Weights of a small transformer language model.
Size: width 256, 2 heads of 128.
Each number is 128 + 24 x the weight over its row's rms, rounded and kept within 0 to 255. Layers, rows and columns count from 0. The size above them is the row's rms in percent of the matrix's.

# layer 2 MLP down, 256x704, rms 0.0653, rows 214-234, columns 512-575
size [ 96  95 100  98  90 319 100  90  95  95 101  96  93  95  93  99  91  96  88  95  98]
[[153 112 125 129 116 138 100 154 113 145 129 140 121  86 130 110 121  69 137 146 120  90 159 113  94 112 173 154 109 135 112 108 108 165 138 168  84 142  72 170 121 106 124 101 136  95 136  81 117 107 157 131 122 133 127 124 145 112 124 139 151 133 133 125]
 [138  57 109 182  88 159 155 144 137 106 102 144 157 117 139 137 134 129 103 103 100 159 125 126 133 141  76 115 117 141 134 125 127  89 116 157 138 120 139  96  71 150 160 141 107 108 137 150 132 155 134 104 123 108 136 120 141  98 129 129 168 153 140 126]
 [128 106 130 130 171  73 133 142 130 107  93 135 173 109 128 129 113 116 136 116  64 145 148 165 112 113 150 106  79 140 135  83 104 125 135 108 124 115 136 135 145 140 138 143 122 142  95 138 159 110 158 154 110 143 130 151 105 123 136 107 114 158 131 117]
 [120 155 160  99 113 142  88 148 153 144 119 127  93 133 121 162 120 180 118 138 145 151  97 117 134 105 157 113 114  97 100 142 132 110 133 105 124 107  84 126 165 115 140 136  90  99  99 148 123 122 125 149 137 153 115 148 144 137 142 172 162 109  95 111]
 [125 122 180 159 143 139 130 158 132 134 122 127 138  78 138 139 140 146 100 133 150 119 107 109 147  59 137 131 100 128 144 145 125 149 169 124 126 143 102 148 148 113  84 178 123 155 136 117 156 126 134 138 159 170 156 125 131 124 146 109 110  89 166  96]
 [126 102 155  99 154 118 169 120 183 146 104 163 129 136 110 144 131 103 163 128 151 141 167 109 104 111 124 128 168  75 113 111 100 107 112 117 141 167 175 138 148 130 131 134 115 137  94 135 108 117 110 123 119 155  92  98 101 134  93 142 109 105 126 129]
 [155 133 126 143  99 171 108 103 145 167 144 116 119 121  97 123 142 123 129 131 174 164 142 115 118  77  88  75 108  91 110 139 137  86 122 123 151  95 117 133 110 154 133 148 134 123 137 174 139 114 179 141 139 134  71 124 138  89  92 132 107 110 130 123]
 [143 102 133 132  85 188 122 125 116 119 139 131 132 133 124 113 152 106  96 103 125 143  98  98 155 129  92 120 125 126 182 101 154 154 111 121 139 147 182 152 144 155 107 102 119 138 145  99 108 114 140 121 104 187 140 115 174 119 104 117 164  82  84 144]
 [159 164 116 107 130 181  80 139 155 130 106 125 121 143 132 143 138  92 138 120 148 169  90 135 101  74 156 145 145 135 144 135 105 147 125 162 146 134 135 148 109 127 148 164 171  93 141 134 100 132 137  88 159 130 119 153 127 115  82 118  84  84 107  67]
 [100 136 128 134 135 146 153 105 127 131 122 132 132 121 134 127 149 142 136 118 121  80 138 131 151 121 123 196 121  88  63 111 114 140 124 138 117 140 104 131 170 137  96 180 160  93 151  91 166 166 124 117 153  89 120 115 115 127 129 114 106 121 121 153]
 [ 95  95  93 160 144 142 106 114 153 185 165 151 141 101 174 132 130 126 173 100 171 139 127 121  75 162 102 214 143 149  93 191 107 142 143 153 132 141 125 110 124 111 126 180 137 111 142 140 141 131 140 110 187 130 174 125 129  73 129 101 137 128 122 117]
 [147 120 137 143 102 106 139 171 150 185 126 165 162 130 110 115 148 123 130 117 172 130 174 179 127 142 114 155 143 144 113 150 116 104 147 109 127 135 128 148 148 146 113 150 133 148 136 142 149 153 112  84 134 132 103 157 117 127 170 137 103 182 121 107]
 [111 146 160 108 134 121 128 146 116 126  80 135 145 169 137 142 113  94 146 148 131 108 104 149 111 110 145 124 113 133 104 103 135 105 178 135 112 117 152 156 114 148 138 123 145 106 122 130 135 121 156 144 136 125  99 145 154 114 119 166 134  96 121 123]
 [144 180  51 133 130 117 132 147 127 136 142 164 123 125 139 112  91  90 147 158 108 102 109 135 129 142 152 106 141 109 137 146 157 144  76  95 144 126 124 156 149  84 125 197 115 162 148 127 139 139 132 125 106 163 141 174 109 131 137 100 121 123 127 114]
 [154 111 116 116 152 106 142  96 143 119  86 128 140 128 160 110 118 125 123 118 151 129  85 139 146 112 129 109 157 101 100  87 121 102 101 108 128 136 137 153 117 128 159 164 112  69 122  89 134 105 118 101 129 128  95 102 112  99 113 133  91 165 117 119]
 [126 114 126 133 153 158 136 113 107 164 111  84 156 138 115  99 155 109 116 133 131 146 130 133 133 133 113 124 102 133 125 105 110  69 138 146 133  86  96 147 111 111 158 114 136 148 148 153 135  87 129 101  98 140 156 152 129 113 101 144 181 126 131 135]
 [120 130 131 130 116 141 103 132 118 127 171 133 153 139 120 112 105 167 120 150  96 126 143  94  83 139 108 127 116 151 113 166 103 156 139 100 144 127 191 126 133  94 134 111 179 161 123 143 123 160 135 115 140 124 152 117 139 155  89  93 109 121 164 131]
 [121 111 140 121 155 112 132 111 134 164  90 168 143 147 167 176  47 107 109 139 150  40 130 131 153 151 106 139 131 121  94 131 130 133  70 158 139 129 139 120 111 153 163 137 116 130 141  98 143 132 139  56 202 144 116 155 162 137 185 135  88  95 136 147]
 [154 118 148 106 101 112 122 134 110 123 149 145 146  90 155 106 120 131 118 153 111 120 155 128 150 109  95 124 136 168 153 140 141  88 128  98 129 152 121 105 117 128 128 132 154 128  92 107 134 119 131 107 157 145 120 137 140 113 124 116 144 108 118 127]
 [152 146 154 124 175 131 131 156 141 149 154  92  91 146 124 170 127 106 154  90 146 130 138 147 107 113  96 138 159 119 116 122 144 126 119 124  86 137 150  89 141 107 125 138 112 116 100 109 189 140 113 146  99  99 143 139 115 158 151 141 163 155 124 114]
 [128 131 118 174 104 100 143  67 122 131 130 133 155 147 151 149 142 132 103 136 160 131 105  96 151 139 164 144 116  98 122 133 117  98 122 136 122 128 121 138 133 111 128 100 149 133 143 120 156 142 143  64 141 169  99 159 118  95 128 141 159 111 119 144]]